From a checkpoint of a small transformer trained on Wikipedia: width 64.
Each number is 128 + 32 x the weight over its row's rms, rounded and kept within 0 to 255. Layers, rows and columns count from 0. The size above them is the row's rms in percent of the matrix's.

# layer 2 MLP up, 256x64, rms 0.261, rows 158-182, columns 0-63
size [119 110 101  99 104  59 110  99  98  90  86 103  84  91 105  77 110 106  96  78 102  90  93 105  92]
[[137 113  78  77 143 130 214  94 137 115 120 135  96  91 126  98 167 130 145 133 144 118 134 134 175 114 152 155 135 169  94 139 127 153 109 189 146 116 142  98 105 127 177 127 180 178  76  91  96 132 146  87 125  44 112 120  90 110 120 180 155  83  82 144]
 [113  93  94 192 126 132 106 106 103  91 135  92 150 131 121 162 152 156  76 158 145 116 147 120  66 144 122  71 152 119 111 161 132 151  98 109  98  81 130 204  98  64  98  90 104 123  74 137 137 136 180 175 150 105 150 112 149 164 116 117 153 126 152  51]
 [117 121 176 115  99 120 141 101 151  93 177 163  88 132 132 138 117 140 203 117  81  88 155 142 131 118  76  63 133  67 130  76 179 150  97 131 209 152 106 131 151  95 116 121 103 188 155 141  85 106 117  99 166 105 116 137  84 136 135 142 159 176 128 127]
 [ 98  82  97 150 122 159 120 144 164 121 144 107 144 140 190 187 117 151 151 120 113 165  98 180 105 127 185 125  91  99 135 105 155 141 137 118 109 132  97  94  55  87 165 139 101 128 118 174 120 137 193  73 143  96 219 108 143 117 138 163 113 101 172 124]
 [156 153 147 144 147 119 157 162 127 147 133  60 136 105 105 172 108 115 203 133 130 121  96 103 135  98 139 157 149 137 194 131 196  62 142 159 148 118 111 123 160 176 148 106  76 115 153 110  93 203 163 117 153 177 138  85  85 124 123 130 117  87 114  83]
 [156  95 130 120  96 127 110  92 144  82 155 174 146 116 130 100 131 170 153 160 194 118  84 163 110  78  88 107  91 120 147 198 174 159 124  84 162 189 111 134 182 156 140 108 108 161 173  77 155  87 123 120 112 158 138 118 100 119  71 158  97 135 153 154]
 [117 138 121 128 142 128 161 124 201 122 148  88 166  62 112 165 119 102 135 163 144  91 103 107  52 123 130 139 105 142 187  94 144 153 155 142 150  91 106 121 101 136 170  82 211 120 110  62 124 163 171 124 184 139 119 100 139 110 152 141 162 125  90  84]
 [105 150 123  97 135 155  96  87 128 186 164 153 116 124 134  95 107 136 171 134 124 140 164 147 152 162 175 140 177 150  94  61  95 151 113 105 131 105 131  85 175 171 144 152 153 116 137 139  81 133 189 119 152  89 117 181 112 159 138 190 156  60  61 128]
 [191 133 144 107 158 103 111  84 144  97 135 166 108  76  85 137 165 196 103  99 163  92  61 103 196 164 128 149 138 157 135 125 192 123 189 172 115 128 121 124 145  90 151 147 157  90 139 142 115  69 187 139 125 109 134 135 135 144 153 114  84 118 137 153]
 [ 56 141 164 143 172 175 116 114 108 120 112 128 119 111 157 114  86 177 160 142  98  97  82 135  67 157 126 201  97 134 127 108  96 114 152 144  76  91  88 139 145 206 121 155  90 119 156 146 137 154 110 116 146 117 111 187  65 162 125 149 123 158 158 157]
 [ 83 129 143 123 198  49  74 118 179 141 137 131 181  89 118 159 104 132 159 127  94 162  70 121  96 134 138 187 124 147 142 147 117 135  69 115 108 119 146  92 114 124  75 161 169 168 138 100  66 140 148  77 116  99 104 120 127 142 119 146 134  81  84 114]
 [ 97 151 131 139 156 110 101 109 118 188 200 139 110 126 162 162 102 151 113 151 152 145  92 188 106 145 119 136 117 121 152 122 118 129 163  86  82  91 167 120 155 136 113 109 114 122 162 148 160 154 184  77 140  85 132 173 163 178 114 152  85  54 108 203]
 [187 166 122 178 117 125 140 122 107  91 121 119 168  62  61 100 129 161 113 157 114  99 139 168 161 120 111  65 131 120 149 134 170 135 125 137 161  93 118 179 127  75 184 128 131  99 135 118 136 107 130 146  80 127 153 192 155  59 132 150 160 168  89  85]
 [118 168 126 154 159  75  89  97  91  87 100 134  97 105 152 117 133 138  73 125 108  92 110 122 134 182 187 114 152 103 173 169 107  31 114  86 157  99  85 137 138 145 120 117 132 191 118 135 162 130 125  87 123 105  95 120 141  81 133 174 121  79  82 145]
 [ 93 153 133  74 120  78 134 191 180 102 108 108 103 157  88 137 114 171 153 158  78 125 129 151 130  91 188 132 142  97 148  66 159 140 150 152  96 123 102  97 169 171 131 141  87  87 131 115  72 141 189 125 169  98  87 153 107 148 156 174 160 149 121 153]
 [101 103 135  75 147 128 108 152 113 136 157 146 141 102 125 105 130 149 132 186 125 133  92 145 116  20 194 130 105 131  95 128  87 130 160 156 174 169  82 131  88 159 145 117 164 111 144 147 128  78 122 155 144 119 148 105  80 179  75  84 115 138  64 102]
 [171 166  75 149  97 145 202 131 148 170 103 136  86  99 106 144 173 158 127 145 197 106 115 169 127 117 115 138 149 156 145 141 138  90 106  89 109 148  90 167 105  48  80 121 145 116 161 132  99 121 110 196  77 153 139  82 129 109 133 127 150 121 104  76]
 [ 84 166 139 124 103 139 190 133 157 126 150  65 136 123 115 123 104 167 142 106 184 164 119 112 143 159  76 139 129  99 128  93 124 187 104 145 187 175 122  80 100 139 147 132 170 106 177 133 118 148 147 121  92  89 136  49  96  92 165 172 140  77 154 104]
 [149 113 114  97 129 152 119 120 108 107 138  99 131 155 110 143 156 124 148 108 198 133 145  88  86 127 175  89  79 125  92 171 170 148 159 167 174 208 112 121 124 114  64 118 164 116  77 187 121 129 213 117 103 127 114  93 144 152 153 102  84 150 132 160]
 [157 159 130 153  54 168 153 142 133 101  70  90 131 187 131 114 118 109 125 123  93 112 161 181  79  59 106 102  78 135 173 151 100 107  90 120  98 109 127 159 147 188 137 161 147 109 148 100 143  66 128 136 145 149 149 119 111  71 119  88  85 141 155  92]
 [154  91 104 139 153 137  87 133 104  75 128 117 126 189 154 164 147  99 118 100 108 132 101 125 140 108 159 107 140 121  53 100 109 108 103 111  74 124 155 134  58  54 151 135 144 203 125 162  88 124  61 170 196 157 114 117 139  99 143 139 113 124 129 102]
 [101 119 197 117 159 142 124  99 110 154  95 169 111 171 128  93  95 128 172 170 106 129 141 160 113 151 135 139 130 123  94 101 132 100 125 131 149 113 155 190 126 141 104 149 169 126  81 135 100  63  78  88 207 105 134 165 154 156 199  85 125  82 138  82]
 [121 178 138  97 159 134 143 137  97  51 105 154  91 147 104  99  96 168 162  95 125 122 142 144 162 120 145 171 109 118  65 122 199 160 152 172 131 150  86 125 128 163  98 149  98 136 170 119 145  94 101 155 139 108 149 195 169  91 112 193 141 167 160  92]
 [ 93 104 159 170 151 137  71 126  79 102 146 147  97  70 139 171  96 175 132 126  99 130  69 139 113 114 143  90 112  94 161 125 185 147  70 124 116 131 131 118 159 108 133 163 122 137 114 168 137 163 162 120 106  67 165 113  94 112 143 150  78 166 183 204]
 [151 172 127 187 128 138 185 107  67  85 193 105 122 161 187 150  96 129 122 123 130 115 121 134  69 153 101 132 173 126 213 144 124 175 132 115 118 132  97 108 115 128 113 169 130 163 112 109  63 185 105 126 101 103 125 158 102  96 111 191 109 120 130 146]]
# layer 2 MLP down (transposed), 256x64, rms 0.229, rows 158-181, columns 0-63
size [124 116 107 103  97  73 106 103  93  95  93  95  79  84 108  93 112 102  93  79 100  92  84 107]
[[105  56  95 131 105  84 115 137 126  77  88 102 140 148 112 176 128 113  77  99 179 126 132 133 130 102 187  93  66  88 158  49  99 125 124 109 115 101 122 145 132 134  99 164 162 143 129 170 127 141 109 106 176  65 106 123 178 121  89 143 166 152 136 170]
 [122 120  75 118 120 151  89 103  80 147  92 134 144 149 120 105 129 113  92 120 164 139 137 180  97  74 174  85  86 156 127  87 142 125 122 148 119  75 123 119 175 140 125 126 144 150  96 156 140 209 157 126 193  79 171  95 124 145 129  40 141 126 156 170]
 [115 108 155 164 153  64 182  67 125  82 133 157 119 105 113 110 108 145  66 117 160 165 162 105 143 213 112 130  98 134  85 135 120 114 108 158 108 105 142  97 155 197  64 116 140 164 175 129 166  87 181 131 107 169 140 161 155 149 125 132 128 151 127 136]
 [ 85  77 144 134 161 178 117  97  97 140 186 176 160  98 141  77  83 182 108 102  68 138 100 188 131 157  79 149 155  99 159  78 161 129 138 126 101 154 166 112 141 114 128 137 155 137 147 143  95 139  59 127 155 174 140 123 100  98 128  78  90  99 138 114]
 [152 137 156 120 190  99 123 121 167 132 187 120 106  92  97 126 121 108  89 131 124 170  92 146 148  90 119 142 129 110 161 126 186  80 113 173 158 132 182  73 170 124 110 149 118  76 175  71 140 192 163 131 177 147  90 188 134  96 154 138 130 116 153  96]
 [141  95 129 155 129 154 149 225 137 141 169 123 199 135 149 161 119  80  79  99 149 123 107 155 134 115 156 102 138 164 110 103 199 125 119 123 175 139 137  99 174 111 121 113  95  90  84 119  60  80 115 180 112 105  89  72 155 130 127 135 127 127 101 157]
 [109 171 132  56 151 142 122 135 168 117 157 102 111 106 100 118  84 120 125 115 189  72 149 110 200  87 129  91 152 148 127 119 117 152 184 100 115  97 117  80 127 107 154 133 109 177 121 122 191 100 152 127 110 147 171 150 167  57 129  87 120 156  82 169]
 [154 126 104 170  57 217 133  67 153 150 123 123 195 134 133  77 152  82  64 134 134  94 114 120 143 117 119 136 138 183 137 126 109  63 115 108  95 133 110 145 166 103 118 136  78 104 152 145 147 139 158 106 106 144 110 141 125 128 114  56 161  74 130 121]
 [160 108 135 156 115 117  85 131  36 153 111 136  80 112 111  79 127 117 152 135 110 124 113  74 105 149 102 169 100 100 159 101 142 116 169 137 187 105 137 106 118 178 127 174 154 100 142 121 110  51 166  97 111 212 130 134 151 120 112  88 167  92 133  92]
 [109  83 117  83 130 105 112 161 117 188 134 132 153 133 187 190 156  89 106  75 110 130 164 129 134  76 110  86 130 125 158 109 159  99 115 166 122 124 195 135 156  78 113 149 213 125 190  98 138 134 141 162 121 138  86 113 135 120 172 168 124  86 107 148]
 [132 104 127 128 138 195 164  91 111 203 111 117 155 117 116 143 117 116 177 148  96 165 116 132 107 142 123 113  85 154 101 181 160 120 140 157 128 151 135 168 104 142  61 139 133  73  87 162 125 104 133 214 166 127 116 101 153 121 120  57 123  94 179 175]
 [171 101 135 134 165 157 113 127 141 123 182 113 140 146 136 151 172 116 127  75 166  74 144  84 178 102 131 120 110 139 124 112  99 163 163 131 127  98  63 158 119  73 150  63 160 135 109 133 166 139 113 151  50 112 137 112 119 145 183 183 152 205 123 133]
 [125 167 128 110 171 103  96 114 148 175 129 156  85 167 154 142 133  93 128 148 125 151 132 104 119 148 145 188 145 159 143 172 140 122 171 118 208 162 121  74 137 120 144 141  97 210 146 125  98 128 114 119 125 140 179 113 187 173 102 187 156 108  94 195]
 [160 197 103 122 135 140  98  63 162 149 119 110 144 120 150 122 135 147  93 147  93 111 160  95 146 166 145 152 158  93 180 160 121  89 154 163 137 135 131 111 120 186 137  57 127 177 140 153 183 137  88 127  87 106  76  76 132  88  87 125 141 159 137  63]
 [179 143  85 109 148 123 138 100 157 178 144 119 115 100  96  61 173  96 126 159 108 136 133 152  86  82 165 117  97  92 108 142 171  91 194  77 147 150 110 129 162 139 167 126  69 114 114 116 130 135 147 148 172 203 171 158 150 160  89  91  98 108 126 156]
 [135 102 136  84  60 159  78 162  97 141 128 122 164 104 116 141 134  84 132 100 127 108 128  89 128 136 145 145 141 118  58 114 107 150 190  85 125 171 124 112  94 125  88 117 100 134 145  86  93  92 122 123 139  69 167 107  90 225 143 154 109  63 117 106]
 [ 84 127 155  93 128 142 159 128 118 109 172  95 138 138 146 100 124 142 195 198 139 127 116 102 125  89 128 132  68 161 101 126 139 136 153 151 118 196 111 148 118 116 121 155 123  73 100 158  99 101 130 132  72 146 180 100 166 126  68  74  38 108 129 101]
 [112 143  72  93 131  72 146 174 173 135 140 121 118 136  99 142 119 140 101 161 231 140 128 137 115  77 164 151 172  89 176  48 148 115 154 131 180  97 108 159 163 138 114  84 115 144 162 143 118 120 141 106 110 127 188 125 154 127  72 116 161 102 119 129]
 [112 136 177 170 142 117 100 126 160 185 131 129  86 117 140 197  77 166 121 172 116 148 141 115 103 135 148  92  70 164 158 171 137 192 147  67  72 123 121 129 150  64 142 170 120 104  93 101 149 172 136 111 150 108  66 132 138 136 155 135 159 155 123 166]
 [163 118  40  92 114  96 105 149 127 102 116 126  72 132 123 142 126 150 125  77 166 107 134  85 138  79  75 168 166 126 158 120 153 164 157 124 129 156  70 163  92 182 118 110 139 204  96 157  97 105 119 133  74 104 154  91  88 139 129 131 115 156  87 151]
 [144 101 138 129 117 108 121 103 124 194 167 121 111 127 119 186  31 133 151 137 152 137 153 191 146 143 134 152 115 120 175  67 129 153 114  96  70 118 115 127 120 100 150 141 170 172  97 159  85 137 116  68 217 135 159 164 145  99 141 113 139 149 106 136]
 [ 89 124 131 145 167  99 134 111  86  56  96 103 194 159  96 138 136 147  95  99 132 153 120 105  69 164 149 140 104  86  93 146 143 132 134  95 141 124 124 154 120 103 132 185 115 170 192  85 133  71 123 161 156  75  83 176 134  94 147 132  94 154  90 170]
 [ 84 130 135 126 160 122 124 121  99  92  99 183  68 157  90  57 120 115 116  92 135 130 103 158 139 129 139 139 159 129 120 112 175 164 119 224 104 129 130 140 167 113 199 166  82 116 160 182 134 121 113  76 161 106 140 177 100 161  97 161 147 136  92 130]
 [ 92 118 178 118 109 122 135  70 175 112 153 149 111 127  87 160  80 117 124 130 108 121 177 145  98 106  94  92 108 125 167  94 143 156 198 178 105  87 106 108 155 150 163  71 171 135  92 155 112 156 112  60  70 155  94 128 138 163  72  93 121 118 109 136]]